{
  "n_layer": 14,
  "d_model": 96,
  "n_head": 3,
  "n_kv_head": 3,
  "head_dim": 32,
  "d_mlp": 768,
  "vocab_size": 7156,
  "activation": "tanh_gelu",
  "norm": "rmsnorm",
  "norm_place": "pre",
  "norm_eps": 1e-06,
  "positions": "rope",
  "rope_base": 1020.0,
  "rope_fraction": 0.5,
  "qk_norm": false,
  "attn_scale": 0.177,
  "bias": "none",
  "tie_embeddings": true,
  "parallel_block": false,
  "extras": ["attention sinks", "value embeddings", "learned residual scales"],
  "init": "normal",
  "init_std_qkv": 0.0537,
  "init_std_o": 0.0537,
  "init_std_up": 0.0537,
  "init_std_down": 0.019,
  "optimizer": "muon_variant",
  "lr": 0.00834,
  "lr_mult_o": 3.0,
  "lr_mult_down": 2.0,
  "beta1": 0.95,
  "lr_head": 0.0093,
  "grad_clip": 1.0,
  "warmup_steps": 200,
  "schedule": "cos",
  "final_lr_fraction": 0.0,
  "batch_tokens": 32768,
  "seq_len": 256,
  "doc_mask": true,
  "train_tokens": 231000000,
  "steps": 7050,
  "dataset": "wikipedia_en"
}
Each number is 128 + 32 x the weight over its row's rms, rounded and kept within 0 to 255. Layers, rows and columns count from 0. Numbers have three digits each. The size before them is the row's rms in percent of the matrix's.

# layer 7 MLP down (transposed), 768x96, rms 0.0643, rows 433-573, columns 0-47
079:118132089120126155152169186165111157106109119124104106170125087165191158198147150112109140154079161124118151164168098138146133134150091222117122
104:131139099169137086116130090127173078164150132155164099148127100138119139083140089203169144076078138152115138212104107127091146113166141145153141
119:112092109186123088092142156189126120190121090109113118094140094142175096101139189115096123156155129098120140074079138143073116092114136094103106
108:129173105118119144087129110131171073087155189104117146149138051111163111178194150179122169121159120177130128182152097119148109144101151171147061
093:084101115165124148176128106146131104131127084128128114117082182104177116147162054121151089132116185132129114190141124144103076222160115097156116
105:082073084098134117154134131135171078132192126110109112169093132123072165102121190149186112075149097083149125149128131116162080128144116131160160
091:121098117145047216224122129182155165133119187092161109144149152103079154119147089103072148095116174121155134119095159111147119142163103159135076
101:125084151098143114162151129151116155160138164106154102126154072118125115205117160158206078092153136091111176188098134126132205115145094155092106
100:086095110132146153114110113095121080107152113141117094126097107127133104134111141094027105100130111178126108095132180172165146117152154135110148
094:080090173163178170189094164100160149143153095109164144102127125153148094137175126104179192124147136151067174121125123091108141090153085103077094
117:144141155157075132137128161124125134133158189114153112117078127069088098121109171062111086086119133073059141087129181179133121069132157113109108
119:114158127161138143158150077132169096141115152107129161197157107110106082089108150118131160076019165103109155168064164132082171154115148131161105
097:173110178149113151120139140236182130122141063114116162130130189086091116158089162129153166162127147155179093168089094122158155137131161106119123
122:099162170160159064116127050107153109093124073151120121149092135105180125163127095146098117142156132174107084047133128112111139172095104142137143
080:114157103106108170130111132160174127118171117137134074106133153074136089112082156135129094139189187127164144140116110124103135116081132080148166
098:160161149071090189110136097100071121084132148128136148168108101091163208083128143113173121087128129175080128150150135171151178152123060158116096
103:140077144142165126151141093163092154119154160094147078135173108134172123145127162136077121166111118178191211142172118159169094122149133111045151
110:076105116150139124163136142111111139121173150112105181152081085117106071117079091143181165132096094167149141131144137121124095107141177143099127
091:161113141108069176158065137151105116117124094123176141087127080168148114138126100146106161176167146124151101176197154177098197132167103131145094
119:094124217200166102104128116118139087147063136144152105173134127108154104116116120096115136136099089126069144145161130089135164079076142075125121
090:105150085142165131072112077096131069113105119091171138073095129139092140138044156123151137129113180201075174095145098142102097126174092121096172
108:095064139133127117082150106119123166165134155098096135128117158152116153091095117133125160142099123078130067067116156182117068115119201146114100
104:139086128110143168102174173098060139139100094135125141146150106111099115098169117215102098179133192175187103189115139087134115168147138083108126
096:103117123160098109093123068149089100161137082066142046156138147123164115105139084146134150102068074151073140140124062110172088167111127196097184
101:105153099133130100095124150083130115124142094112170070112096166136104185043129097109113146101109161120147165027150122108155165155157139127161078
063:124151076108131131122153095115166129109063149074052080151145132118142108142180171148143101112125099159114088113122120141106090113137112099108161
090:152111124195092143040112132156138139127081109131098134143133105107142159144130063067123139113156144159116155150085203121112107122164168112112174
103:137130167184123162157035094198081091130138170070134121192146119144155141108162170131120142162124122145143147088104073139195117149127107112137111
108:189131149134183141129056121151172144167129125142052151108185106103159065138114148126127138125106172083106120087174148162106116176116128168144122
113:133093211121094145101133140147159095139099103115182169152092176143106097155114088131115125107137135185114095140126196226123064102139110121099148
104:112112155192126169104158114152141132121144160123095182081114083145081163148090142122092103143159191142169104178121099135117163120130100090119081
090:118153113109176181142166149185133155085119107092138117106154129127167119195182135171116135111102143055088141127144150104141110095148063052096087
105:143130074134096102152112162069123108124093100088100174188150142161114163083135118154172061111106107159062104178186171129128112127113101140148119
090:097106114076140134118150161152120184127099198127190151154124161119126160151185173170155175113137119112072171134152081144138084117097075155124133
112:097168248109143097140157099111157188115115102162116207123125076151127114149107143116123111169148126138168130144138121180154087130096112119115165
108:178089096136086161124143161112148143143160159121087101171159107166149134149133193118168171112154136144177085136140061097121153144103090174123122
114:129115090123121116082103049173127148064170070112129129069082192118195125128095083175122129117152122171108116173105095149128137166163133147129131
054:144116086101089071175114144087081157087131127090121142114139143104130111150068121158118154128171099108132082102131184116137082156062101122085110
110:153080184136217145153172165187128092165104140113173095122138171120124172098086160133188185076166105127111100107101090137125170113109076124162119
114:107125117094175124114085085099110151181136144125112125153145085157218128181142178169178132062110112119128094112163134164123208183131118141151177
087:145134115054122194145144152098123120076173124102135085082148138160138106083168149115139124133070139072140152183088137119134130138074135133099103
105:097165145134165122100198123174087078114076144134127093092158176083091108177134131128146109149143114149157147081148103146097094098126091127122085
104:133176164168128142150124065093091080172144157104133120064163165138146099160119134155121127128152122122167134149077150170148080154165128074119057
102:089163146070161054048135083135070148097157136123048095105168109106150132077073159066094091143144164128131184146120153127104132100125101184159153
106:077147087112090180137150120185077132168112099109182108140125103143136157146161147117113112119117132096173091125103138099132128095103128117096163
101:152125101087136109089126146077187229129109089123153177162114098125100116171154129119066183150103091142150056190142095117117058153177137079161162
106:125103100052158090109142163088095148175131107133169165130161115110172106103163177104198117120081088148142111118126144088105077077105098174129165
065:126161123108088132145189163115172156079121143093119112125148126135096073145111175169131119126115158109097138122108120085149107168135102102040141
092:119100085106154123091077175120117075124129107035156148182104137120089158151097160154129105131098121129123155095140164158099181178136114078152140
119:119157178058201115107157129090127088127115108135157074131094071148138109077121124147098138092074154160110158108134099097105118119137146124129079
110:115107109141102171100143056160155133141115074116184172146097178177130125114164112144147177115154092188136109087091103166127146158126113113135196
102:124112148129128059108140134103090123114173121168097160123107093091121070150085066149133121170134149090091133070143126189092101140186113139069107
110:098135124136085187105128167140159128137117142138119132118113157131197118146150142165160172162150117119167150111190152129100030108144132129107176
108:075101123143109099082145151155123168162120185119147115146115155133103131101105128120154138112166130157120122129130126147170131112129087113085123
099:157134084155128136108154067105189118123163067093086132137156155075137094082151152078166212079116164063156123111103116172143122117202118101116138
086:153094086171110152159129120175164171175115190129145074137192109143117141078169188217170123168192107148135140142103110131123125141134135137081120
083:136100102175065136145106184179088118168092210080127136143188191174128105122131146147096122087083151150169195088139146145124176163138123169121163
099:154136159068138126094155117121181157140157093109092052146128149131160120109111128143118146134181132171148069117162144108152093200128178192113132
112:154100103187128110155139129069097122153126147198084113186108119132139119136128131150109137082111151126127121168139131098059126100126132079134114
101:144098105169142136178143144108130138155164085174079137178145161194105102068165098090135169095155155081119106119150131165140138125133066142111132
096:142100170126165118135064145146091125135142106078193147080138134074123107183126125188092132117129130201178114116147086158089112161146089137118065
120:156121062069149101101123093147107125164159092121094118197187138070170098076159071141109129106151104166165116114170117095138123129097112076075107
098:144146085139143156120139209158137139111149161142175114025182107098165133140115066117158097178122130130128116158150133093134133126127135138055107
098:051092152185106168149114163197135127144054081141104143118114105102093110159119122127094188128139128154138167121111099139096139130161139119105111
093:126107122107114112167099123129158113105076124103187127141149148132171136129080162136103171111152097134088098169081101164153105193118136161130107
089:068113104170113097143070155147196161096138135117121099086245138135159123093136143107137090170111133144103121166113109112133155124115197112120168
091:171160086123082090210111080110157092151149145103115156158163059158171124076126130077107118135125082114098109170155165140130169125151169158138109
090:169086080145168108122112146130092152149097156141121133135126069132139141129091093137127134121113140118194108167158143118135159141195149117156074
077:115205162132104186151092116114165140104126111115159079132095116120122101092121110148095165110150145204113161120088172171086155126157103167077103
115:085135108077188141165152089165124075122191134151144096128142118092109147113105177086116090130086114135154168122125064120129148130156107135192136
087:197119146125087167126224202138153117131139144111144173139134147164092125173117143147115093160094113126118131162199171168131045087179126134118105
090:187156090161112106098202158113165089155124134140108122147135132133127093092081107066147119152196138102088095118182121101122092162122082106113107
125:138104092132127108147088104141144126101158081144093205095083142121145144153089154166121157084180114174097069101180090106120156189140111132117110
096:116152165137024179109116171147127090125092167139107170133145125133122170144150114123120131089151110132135111170056124140146147152180175132127131
066:157145136150106086128175104125183073140111157160124129119123171075147123158146135135105112107139105086123093061095133183131073096089172127098096
092:243115138133131161128064118119071145144091113109153130146160119081161077114092125131110199070154119140077071160135122110167107131152104151179189
097:137156098164131082100126154117098116162149112116158158138107185100118140171108171113088141113125105142106195052125179126107150113123102158130152
081:081098110150100177139162084127087133103158132118168180131157089097138069115061122101208071104153186115144157138119157167132108102127095122093153
099:087175139163141195114083112095091118120101077086217152155080091162160083106147122114105128116146117135173126157102174151120103086139135193157114
093:157155114105041206151149156155111162107081131069105143104081105138099168171145142107095095088122113076117130114131111149105141134147195071106130
078:107156082187113072223093132124146055126089194102135143087133153185127141190104157130090118164157116168154112119055137127135122123109116077150184
115:136234112103149129100136144132089110116115117163109063157107155081175134167137186137126162156102110166216126120118122078133109197114143129167117
098:133120104143131127127131094211160088173092154110094120116090106123193121089124118094175081117113142084106083129105167146168174087137099090123101
114:156104155171136159096132186130167186088174177082127105095196093154184121125155131200146100093100144130096100123121149110097121095101115183128135
096:138114106146172167070145107144133099179071132166137134124103097130140110121069072145125128153095145121136167193086141134140126150173094106141046
110:087155141101166160162097064100131185092144088130151163155107150100158120153139112111084112106109171105113141177151180171145088108091110162164109
159:161103114151156100100151170124090130105164068179086132158137097159098136196112125109151127177191132129110146153193119113105107087159147109112148
101:068140138114115083164160137127162086152142170126081184115121125132090124142185137164141158116139125117109065177204099191102174081120088123109146
090:103100162127111099100132137160175157156120103104121182132111183073108069151135117073074150156155074106124119076132045119114135132125209153144116
094:104119156110112118143139132165089198170114150140098109183093171217156129134108154113174207176149133106182098124155103114091092148191141152123101
117:096088154092151166060100167177097135154164126140173126095102126202176157127137167142096126134124152051110123209111103121127144121078150169171144
099:102105138057122140140180215124159173097129115125168161142125106161095142128121100104115134118167130109149160144122074132121101120126133124162096
114:083102086102061138095119137128110149132204115140108137174133144177105098145181118139166146162151170091099147106131119129087044192163138100186169
096:151175153058155064099172139106176082101069109048080134136123155121165112039116109141123130128147113108141099093115144132089134080118154153152109
112:123100169120132123122074200165125115082096132148161120126071108067144228141082128102139109079160150121136136142118191186185092126180133126072124
141:089106165091131130119122119074110159154128171138143070134168074185109108092126124185112158111105075130164101096112118157064147163132091133155172
069:157092094098130115100117098180122124116161105177128172109119154131191192165148112194095125124158156117104129176145128170113132186109119116140128
122:121150150125120112106112180045165126112074197112141134156112088092084086088140185108124111129160149127096040204135141103132088123114173115150118
102:106111167118171123143103117128097116108209115122173089116116152142162160143157135146154114100129152180186137161101116156161105118127139158082099
085:099161131122095145188141117180151113145102127104154138175124080158142130158196120149159159130149161121178087098155095134055092160171091138177117
119:105102130162169173130153136121169163115117065167173131120108056162098119184141149174118121139117138099125075145122146163133129137163134134124165
098:091126128139129154206138118160164132137151143141146131188078130126173096133128170099172122108088117110115126080154098144133112108117120147176175
113:182148140114108135069115066079123130147226122122088126157100135092113125149125183113097170073142086054089132121094137213145100107129113193108129
104:108145069151076083127083093102083111109122158129122100151120172075165110187046150104165104054088079094120124163138093167113044123120092150103166
112:105117130145117100188135113087064122180103157058170134155093189183170128178166124105142160189100113120146068143127169147130067121120186172123160
099:186086146155083113139101142151133147178160127126141114206108132120129111156078127153169065107113191151143142084136076096165123122172101128163113
089:109141090166099134135054121195195143175167132101085126116111175163107179116146150119142193117127164180136112118123073132161094148060167113069155
078:124144123141129124116162083096101132129056130092082069137149105155135114135180107095144145114094175088149131116171125141133136107161144108108128
131:116153181080108070118131125125123128161157120162156204097125122142171179137140175121107153115120114185164137150102190145081097114127123125152140
118:130132088148064063085122114118085112176157113109105082128145141170119131065123117090108085131101146041141116110112117126088077085135144162101180
116:145049106167136114092052089124108110174107097117173102109180138150096140088139102190143101150158111122088099113106131089128145115107124088129167
085:163109125197121121098129096197125136143167179052154144133156119182186138069168155114147132085167113105195167103131121126121157143158118140064169
065:095094097146150110213179163073112127091136212182085117125151147092158107137155222178120119111154151180142156066117084134140141106146108091143149
106:097098087137132069182111101125114138092096106114072088104119120136141179109131082171084149119122114150099080127138125133081107191150125161071116
084:087111123141150138204148177071157118112126144097115139173077156113088082148118135075112100167093169166131171132060151175124080147197130123190140
093:121128098167104133034141120127144101074107106126091093116142122159147180127091103096114155114118099133150111093109137197112154092167175137098102
096:097100154139115164203133051114149172130151156139116131166090131114187160078131118116181136138108127118136094165123186105135159117181116110158154
097:089102163172040146127058228072062148149108165071140148145149134162148108127085087086091093142116116169123168143152156143130093109125059120105163
096:099149156159120113119077116082085175151117128085154077102102156107114160209030132138094141096068077161083186066176135098129142111131130174102075
070:155144084096117106130186183169113077157123139129096158106156127114129179085150121169105075128089122169078095111102183218125080137105105148175103
082:069131171199150147175162092118155117056166110108104108115086144138117110058185075175147129137170227134122123114147141132128139131182063112136133
102:131220155131034135137106169115126130124154058091112067150130141088121129153074139122140094146106127130128116113091115049137108130136152136083174
095:139151101148128118149112128158160136106158079082171118132163159118157117162169155121108110152138059182097154078164116194126086161155088154136136
098:132068079167188130175132107100134166122066164066170094108072134127074131145163151151138145151147144112134145084148142065138110158117061153044139
092:167134161135158141164158124098122121120089157125149188117130113067125089141139078144138158156184203144092128158144134201127089119157129097131058
097:155138106154139118167103084140131130141189167118084113135071140118205114129139101125120131122121124165085084151196159127141145126082077097150075
100:052131154140094152169137108119085143125041194105131097172164085102101088134111133157090134109192107139094144158142155106093130137142071127126035
094:155106103131184155173159094163124132208115092152132182107113098150131106055165085156161151124137070074067116129151092116151133121065130094192154
092:144175161095144117136164073183121126153141096180160058096115141106123132156123147144152142183079107179150134135116107064119153177127094139076129
098:154090151142139169156153111176106144171033113104126164102147114099120158064158114075172116120173116120125140161093096129116183074146085055103115
097:095115083175071143135108129141141144119081155136130112117119128173120140088149147138139141055124079148132061171125176153125082153107109168089150
100:120130165141080103060108138127125153172124135096161111144084109177133102177120059109130094139139139093121125154110128092073144113111127134132101
095:089132065154114192120135143186113111063009158111072158097170151158165129127168141142156128105137104142113135166137107126179133132142149134108143
090:142108195119089130120170090166104146116143140075132147087131133102084125065163136107019127089119122115097162179157137161149116134163072203088136
142:124140144156111158104109116095107095113138148130157166073121169105198155193122180192101125120089116136144020123139123149154150112121169104098130
082:167127153080128115135100158076142077154122130110145046121139092164116109157170136156120143098159151128177166104077157206116090094148090139154109
103:140152168114154142108146110150128145134093088122155135174085117143184126097117113116111163223138151135104202106118153207133088141123089157160082
084:073145122125163155145136099165165145185097164135122151108129168168115133146146100130090153153139122122189124151121142099178125127120165131125122
087:066102091177128157095111109154086141124131094095077145154119108130155071165138115120136092140094152116136133133156088143119079145197119102079143
112:168156158175177150117142084168143140158092167124142136123170165104154102101119073141168134127049151109121079180134104079123065158120129033207122
097:125133122138078174153102147095109127168126115162208148165120073168093136180133137047139108128149091133116170148077161164110110120134117157141084
# layer 7 MLP up, 768x96, rms 0.259, rows 434-574, columns 0-47
103:141125111101101129172201118133126167172158091123120158137080103108134106056110127125125171170140138113142113000122090096151136164164114120118206
112:131087105180151093110118098140165161183132105136167151040177135158142146143165157115133113111150123130098129064105106133084085078142111101064079
115:134109106103152146064104050142099156117139083118109127095184201137139105174068140146149113094101152161158148156103129089086125167124095062114141
097:118099216112121099128168090133185166132136093110131107119115134136142150136151140187191133108139125084105139106143099078120162190094112129126112
108:169097097087082176157129144123158096168127132109157139145157136114120118150129087119093129141152120062127133133098175140148174182135094085152196
103:094109160119123146121101151063122172084088110080112176133105130115094125088190120151092064140171131127123158203122106159142113111135123123078162
103:152103127156200118151138109068157137162149111150142152132126103137102100093117069108126140112170154078097105090119075123071188104096095130092150
110:141094123115162147085105141124134145111096148107169117180171142121083091090138149164117064157133111051174120095163156115148094121127151147142088
090:111133106093140106111108040082166100187143091105061136137128130118151134139068170150090104144068158108143113091124095163160165137153108121121121
116:127089169118144112098113118144103094114142058074130114163172184181135140150150071137223139170136161144137105150074121137144149113129116134125144
122:093173120098107078092069121136161139147156110154102097187128082096130098091073144105138149175129120121132140137110097122069107147142120181202138
096:082106109170111108126120129096117063150152149178157078123109126117115125120080114107140162101105104108137201098162143115123118083135094135072121
110:106181083154125104159157151120132116139104104118160087111098152167145115104144149158152090112120130112105130092169150111154098088051134148046157
087:106204151069121133084155053131087099124118138120109170120141111162092201130173110081170123114158100133130128143150156149172143124203092161092102
099:178129096076149091096107117129185136158140069118129069180155110123136141169162131149124094142101117118203151136134119117055069156177154067105148
101:136139172080112108102135116106139096162135181188172156139182163132116124135139086120199097138115200142117130119147076148111122168109167093117140
114:130123108154162076151098132177096124128185160127113128103088121100143132124151151156131123154116108158158143133085148064136087109167140112108082
104:102092109116133076108116066077096124138162132102120186180125108133108124089125188155124164163149082116130128048177132108150154147117132134136113
108:134131185057151106113058114149158168120129128124142148122117132127133107128118177161137108148113119068155108109140118145138196147175085139124136
093:137054122121127115091143122172036134165072109074189089075137108064112118111166124104100122069167084143057103138084131114135134151065126113154127
105:152134171117128141129150021060121116198202129115103133155147182128157104091106126131120177119145138092086126050116128161128129144108136178114136
104:238189135138043116110130101137142141199140100125059118063135132145136098128146092131138119141136140093094106169099155128195136113177131207117107
101:140102125160166070116166104142130118118127137095109092119150136143184095078116142127104078105148078147150086140112104155145182045096098140102107
101:148134135181156097168077064127139119149100166213117151084140167161085114126087091102145098110141127083107088175106207120119165084083125119183137
082:175122093121088133118063142165152106087108126111094130143157109182133199105159075116140130102145151121158078154200088103212127144117124186105124
104:084146096106081104123105076113118085117153167140149126128150063163097163142101102139143145117146159114112070138138104117222093080071129201185173
107:113119102184134105187119109111111129171166132112119164121152092118167163088061134119052118099003169149155101186114168117111150079165107149160164
107:127141117114093156161132114148123099113124168119119112132100186096150197073084097123172172112074139206135120115079126120230132112119119118156138
104:123153123122139128122129130144094122120100104103120196168102109163145170159135132088146129167104125144128130152152061030083198180127196108195076
103:104130156106108103146138110081139074108162147107082146144090104089094170183146130102163128205177122135073117151080093100125151098136123119134090
092:168118109143141099124090080144188127174124126094155066150099176145085169060119125134111125157117126161138113124123128088111116156122154116127157
107:187221135114120117130072112094173110118109119062124152120180125143097111063101135125150132125157151176111094102158106062167128181133127171128078
092:210219157172137166146125103118097120163120146100143160132151169128085161111142069152124144139113185122134141108072133138140144103158128171152062
110:125098096156128124122150144156101079136091052109134115124072168152089141065159083156164115134107122070117136100174091126151200125084151108128143
109:103094092126140134114081092128144180155151104109083163173139150129165138114140121178121120105040129157108087071136128208079108099109117188158153
113:144109114142143140150130101100124145158116180088141144140120168159115093124159116106127165122047146132038105175192192084170123055080071124136156
078:125094118183176090116088132160068143064162147077083134153128124099166120097152145120116097174130113136117140079175135098117132125115109107102016
102:160099086132107141153133155135098097170108136113127132093163080079135133107140129093132157135082131127163144053106134139113141108126137086177127
109:168114133141116116140118077154093149106131130152123175111054148152167151145035155152148097146000114107130137146187120144152151115126173161129115
102:115180157114131178170106201121140165117161116151107156133099136193142116072139094125122141177122085069126117141119166130118039154135100119105139
106:132107143139217132122036140118130123125135146091164162076107150067129121060071115131159132189132153132122081168119171145088090147133115091111131
108:143145216138145178096098075094053096165145159119150127083153175129145083194068186156149109179139088144142149142100112097111080123136126085082169
096:118187119051147154142082120196151176116098087146110125114108162133098125119141168094147126101189141118109145117130087153091163136110133087126195
097:119099125100161189093162152193196112134152132102165103105105122106124119154058075108116188141141153056148142124153120126113137152137145121135132
094:156165149126125132150150142114126178118147100132098135094132081116102070075108134148115113134129144075100091100134159065129116096114120088142165
101:091096125130088099132172139125117160161134062178164099112125124128091196175047105146131148109100043168103125139145157134099124158117082125108114
080:158131145149126190114111149076139147125166117077080113132186099129170114093122072148161152144171113132132131134113196101105140132143121103155011
090:061140075081143083115096116107163120106131132191148087084075146162082128064089102079124095162167112078079088147126143076135162126120135120139125
104:070147184121152147111138156148168111106091119137166112091125163145143108143094066181091118122049155132114082054130148128181152144121112127073095
117:134109120109148084124113142157177079138115122220185123119118162142166149109144137152162172149136148118173121159174148139163153139129096174144141
104:158104147103163102052081087147113070134159137111148096150137123114159093113109099119119160131172099172085129090096082147127177113107161112129120
098:164108115083079141155126079126099143121210144110187121163123177120065100079113115135087128131154105127142161144066113115151187137093139162123132
101:110132130147135169140115169108132106120116114130101141132134199133133103141160136148150174128180153154069149021166174107074218152151100065091151
102:083126166160148126147105164149131135181137162182135121142104095171135120148148121161104115187125145184086167136214176108131158099137118133110143
093:142098135150073123086114145111091127110198090141190100183073112137117038141131092133116094105151105120097151142147120146205100145130120142121120
097:134118156041105170151171126184102113098122129184128128155121177153109124085142136134118128178148109065119159132138089118152068090084104105068112
094:143184116138117139146126119116120115118158150145130120135144202103145103160109087101118133083157066186106126051120135169184177148128139107147134
107:101131179098168159081178084116140147104149113128198139145152106153159144131125160102063110111091138144131109157132115129141255095180101139098149
093:142100174117118115105093148132152082109209124105143130109134125137105112160117139157112163165185096149076112175101133135110108136135138173101171
088:141128153068125118140122147172109105112235129164122180173092131125085151071162091116103177125128150113128134113101155122117149144089115123128115
109:097190147076114142164140076131143155134169079129196121147091092133074090129092099102175133122132109146126158099100084107113083142112127102133133
104:106149186138084080129089092051134125137076133111095098145158108156093129131138137100064127082141156039133117156123130178072122069114155135133125
096:115145124167161148145092122157164124125129074099162110093163158120107163112175105111172125116109104103050111108119117083138125082108121063112119
098:115093159134139168120123158100103065131121124153071155109126155089166161110166142152105183145171154116173162060074226098106195094160116093156141
101:140115141141114114135121198175222147113124150162132126100149119086126119144075127116065132221131090066133078132146164177102165161150153088125117
103:122111123167160080142083115076103165113164133095138139150117155125152175178070116101097144121152111096102129108150056162162111184099136141129103
100:193130130133154114149086156137146095103108161080098129090156104119098123107128161136098116122148161121040155122137122097166155150130130205141057
083:118119135139128156141152099097153086143120114117118111133152161133120077137069138170143154103078136035140138160120119160060111150089097084161083
111:104148137150123090136114129110087096122140084109112133120151149146124111125125113105147139156077101123080150114168079098102118097088130149182099
097:109105144124144121128167101145098066097169130101135114108150153136183091136140102120101138150146106127146111124142030092139197204127170136126109
097:156117136139093124132159141079151147178120142045100143119150143104117132076090156126142092048138160088064100086146131109098071153098133107169133
114:093163087134149134143136100135143157118122098154128190109148161071163154136195155153063144112124164116104140066103134118159192125102138172125094
100:165135090097161110078177124122161112143131104156091087134139160068192150064117123121067172112061181092160165118086137126135131160172136172119152
082:103103133127139219152120132141176164109122106097104169103145100156099121117201105076163142193119165109183152186149140115100106195149123171137154
091:187125098141095090138133149119108142119121042177128106125141072124137161147155169114132111042144091060127160063109132137132150152122117077171162
104:108122124171161153156131124149151107163153096147106137129130083109116223169109081082116060136105095090180083120084127138157147076140138170166104
095:152119126100127111132076110112107136074245151138128133111155120155138109117104089125168102118124149066072146150132157157141086111121109116182166
098:123090116094162072112130206173159139164063066155090122141169109100098156097108118118158095139118187086069150081171121134098189155079108159135110
091:135112106180126117147076094093124182153144130127086124142142085128112028143094116114154127165147108142097138126169050070097153150098124123092085
089:117113101124164119135143132103139129076084168177175163101151088103136099076161108072126159174114114163075146140123156147138202105154116126101079
105:097174157097135117152120109144158080163169126197093103142137178085148140077134152049138087128099107123088143135124158112102090107101142128176130
108:187144114122176061096162196087074122167158121120128095120121137143172140139134137089146154145159109112121145099095099107161083134134173130140106
114:142158124135107142042125165013073134155131132148097099129126120149167146109143155121143159128103091112091085144105083144119137189119111144099137
083:108166149076141169160116124142097122154123094141099126142129154172075080191171132109160090094162186134087142104139085143157194142127175155131097
103:161104122100134160116180125150136139107125103155091143131171123131125154081154136140115147109154112116132090134111108060162109119185145176185105
120:090149159132137171125106080114163132138124149137125127116155156095155108107114123087164151087079106038146061136122142169151149114147131159103080
108:088182195140089133163143132095096165133107127138146117153085120078058122115093165155115164112108129051094132134121170124162060138152108161131099
092:106141113148095190105078123136125112132134120203110167104166153133148181124106121153185132076169127079088147116136082113093112052123125169138110
095:226121120124158100122095105131184068124109136115134140138120176152127165102117049153129165187150119157159122074154158181084100072107143131067089
104:125098100140155158078177200140109132138150130151128133069092113121124173082129171076145172121146133088084113207148144126129124114132097119102118
090:149120151127097109119139111117182127188164115130165137107170113109156168150128163114160159151047127153107118086169158142093165193160097137127118
110:127099119108157119087139084111157079091078102090149127127161156058152151112185105140119113116109153060116098128113129109144120142142152112075077
101:194186108155159134133098097097126096106184145097124161139113105141182070108131161124109173113145140147077113162068151122103146162105137171104147
101:079196142132129086118138062115137167137191127083134103096147126159145087114132130159129098165146139109084110138148141074095127136100147182191118
126:098132112103100086094071104047135112165136156082107160098157115150088103141188131004097142134086071185155129145138087134111139155100111171168125
087:137119148031149111185088086108100123135144153135146185125057098073139151180133072144133173100176136115166091027198109148138179144141113125148142
120:152136130113115109119192092087123158151139092144133150190140135117078134132118159115174122107133069104160162120107167122178090093132142127161163
103:126115133132132130141154105097156156128154168072161124042136107119175102108167151155105144100168089126131115010101136132122193126182108162105121
093:104082131107081146080126146145164166098111102135167152183121107099042132096124082169089092123111129104081111085153083159162176103108132080109128
103:143122128159124078138033170050144124117182109134092160116154142138155133127126147102075100173089138085139127112151085151121099088104167129127123
101:174127126140111108147110140121157129099130164123089147149089129105143117077085102123120116172122161155126114166127121118158102110085121149174068
098:078174114118158166162072174161138096086090133137151215137095092115054092073121096091202119143139170121146181153159137084145127168125124108172115
109:120145143114126110098075116186107124204111095101121166146115100081081123101083142128155149144110088156140160085097143153105106122155117154140166
100:179145148120114116153100091102201113148173131121129132116066161095142147096082144089182146069137168110140164094114144159139138157100100070132131
106:164075105094150081096174139100119098162182169207103168141125151113161122145109085155147064132141145147128105031138156137150107096078166117082074
092:110076147122132111139186129091113135087115201169142166112163078111078099149112143147084091145113119093160128100127125149060105115103134099136128
087:162136215145079184160119130088147129108137066148164092156099110166128087094119079117182096156177134124147124056140128165109155110126107133168110
118:128100136091074102089124129144120112142111134112108146085146124125124196168086130133159103193150083170101115198164113120120158145111114084165119
102:165072118127199137082162064140163126119106162124173126137139122133114140125126145130110156167082122135089076129131108142171116081117202103113100
115:154184148168174065107132078120079113166107107150133115094159178138176131123135158202162128111135101162122100183116167168107161072113162078114148
094:144107069142105092116094134063128108150090144137163142087189142106197179116092153147067100109133104148178110142091122115143135090132158220159092
080:078093179129151120116133176124084159114098086083185135127108124121146121140121088133136155132140125150130100129111115151110123192117119166167122
101:080102164122069126103152144105081108124109081162137143160144149096101214090163118137109093152057115163147154097094123120132124136163138078097091
088:119123131127123121124123120136146162080192089105138136084180154171167079055165142140148159088182133119121061164136094059079187125090093172134173
092:079134185104113086149174077069134101182147063174131130122133123148191116109170131109091089121126156108094125142115122151129115105095170144157145
105:191077131112150189098083093114126100095075133128181092121058091132060132110155124127134151130108133163139087135115102117126134178127132075111129
093:189081140113148131105092145168191112152099166160090136112147176110124126051169047136131124101160122113082129113110071090127164088053157149090108
099:182133128142059112134139144130113096131174141165211094127135084118094192104123079153117124072108134130189071111108089111130156125110146187115101
084:096138129148133091137123131127115102110134128075163126094121109139122098110156187054109134106080099047088129164146123109098205157090123095158118
089:147107112055103110116112101115136166126205121136157112159126120140103085125149166167158054124162138104163144114126105095132081120212135137108185
108:113110116121142124124087159078137103101100131129116095167112107146108111163083210079146071113105157179111192132194152118107088089069147143133122
097:168116115164122126125085102083119092095150120178124089088129083118131124164084109091176116112043089141194161099108174089128206137137129089125143
095:141123111103082203143159081142139124190183126158081143162173122152168157129074166089092118119052119164116066103085120155217116127123134157139142
101:125125157082108114169098137193137148108170080137142100093118089111115081145107153141137099124162120093094144150125104153194152103101146150163092
112:120103133093132144117143201030122168152092134133154138175125107140090133131101135116078095141168076095096103125152103113097151143169161159094137
100:227144106112119115135091101120166176170187128116088085146149133080081120053114175135098125140160069080146127121114167164141098139141150145120175
105:099108132133107095074088108075123124138092116157157154149148095185082075174094174117142160167132115180129112110114157104177113129163160144111125
086:130105154115114086109133138140133128107110152153092161132131159130090149145140132103119120110138100106073185109103100125133066092142171180147106
096:171091094109118066100066104107142096148158151109181087098193106127143150157149127140094039131119166077155064157110120149129148132123145167166156
096:119122179082053147154112085151140097142166145159200125162075192122157151086146114105174156097159163166140137090095107077150156142107146142166128
103:172121111175168132148150087129093121118189130093101122091134121088103114151168187115127127155144104087108165082099135154191192096155136100151109
090:144105129127128086092088139113131179115104185137098122159103178186062114145134123130114163106149143166121080119110126093104125122083167119102121
088:158093119155102120103165149152185050097166076131153132124157174144087145112119123131154120135084131077127057196109148164115094194044125090080117
130:135176172152103168096110069119101167177181120118133148091126135133077058140122087163114172136080093112105131086150150166180123123151118118117081
085:104135184102099130154149085098131142128138088103104144118074165070112123109106102182077101150153110146075136130113138020117147178140235154141117
095:106132158136127114151116139135113135136140127133137136046157167056097196146081090152127111084115165160123128178079210049133158109144170109119123
095:099176105132152117117094114183129151180086120116133171078162145178192130098172086108104182107189084110152135151127141102133136158128141101159174
083:133095132108131138147103183110118101145139166099166096101172113118086134080138168145147123119126120127137114103104138088095137101080131180152114
113:125100159195089074118147136095115175123134078141068133131089110133116092153102126098101140121146120147111107107157073123136119149212145099121150
090:136125117114169117081103082140153093117114146099138139138193143131158111109113114178065122138095171141078153099132111098130132145123153101139122
101:152139138171205094104141097126197140125106131142136105122137122166130138137162095098122174143127068110131127133174160128141124140083173087070141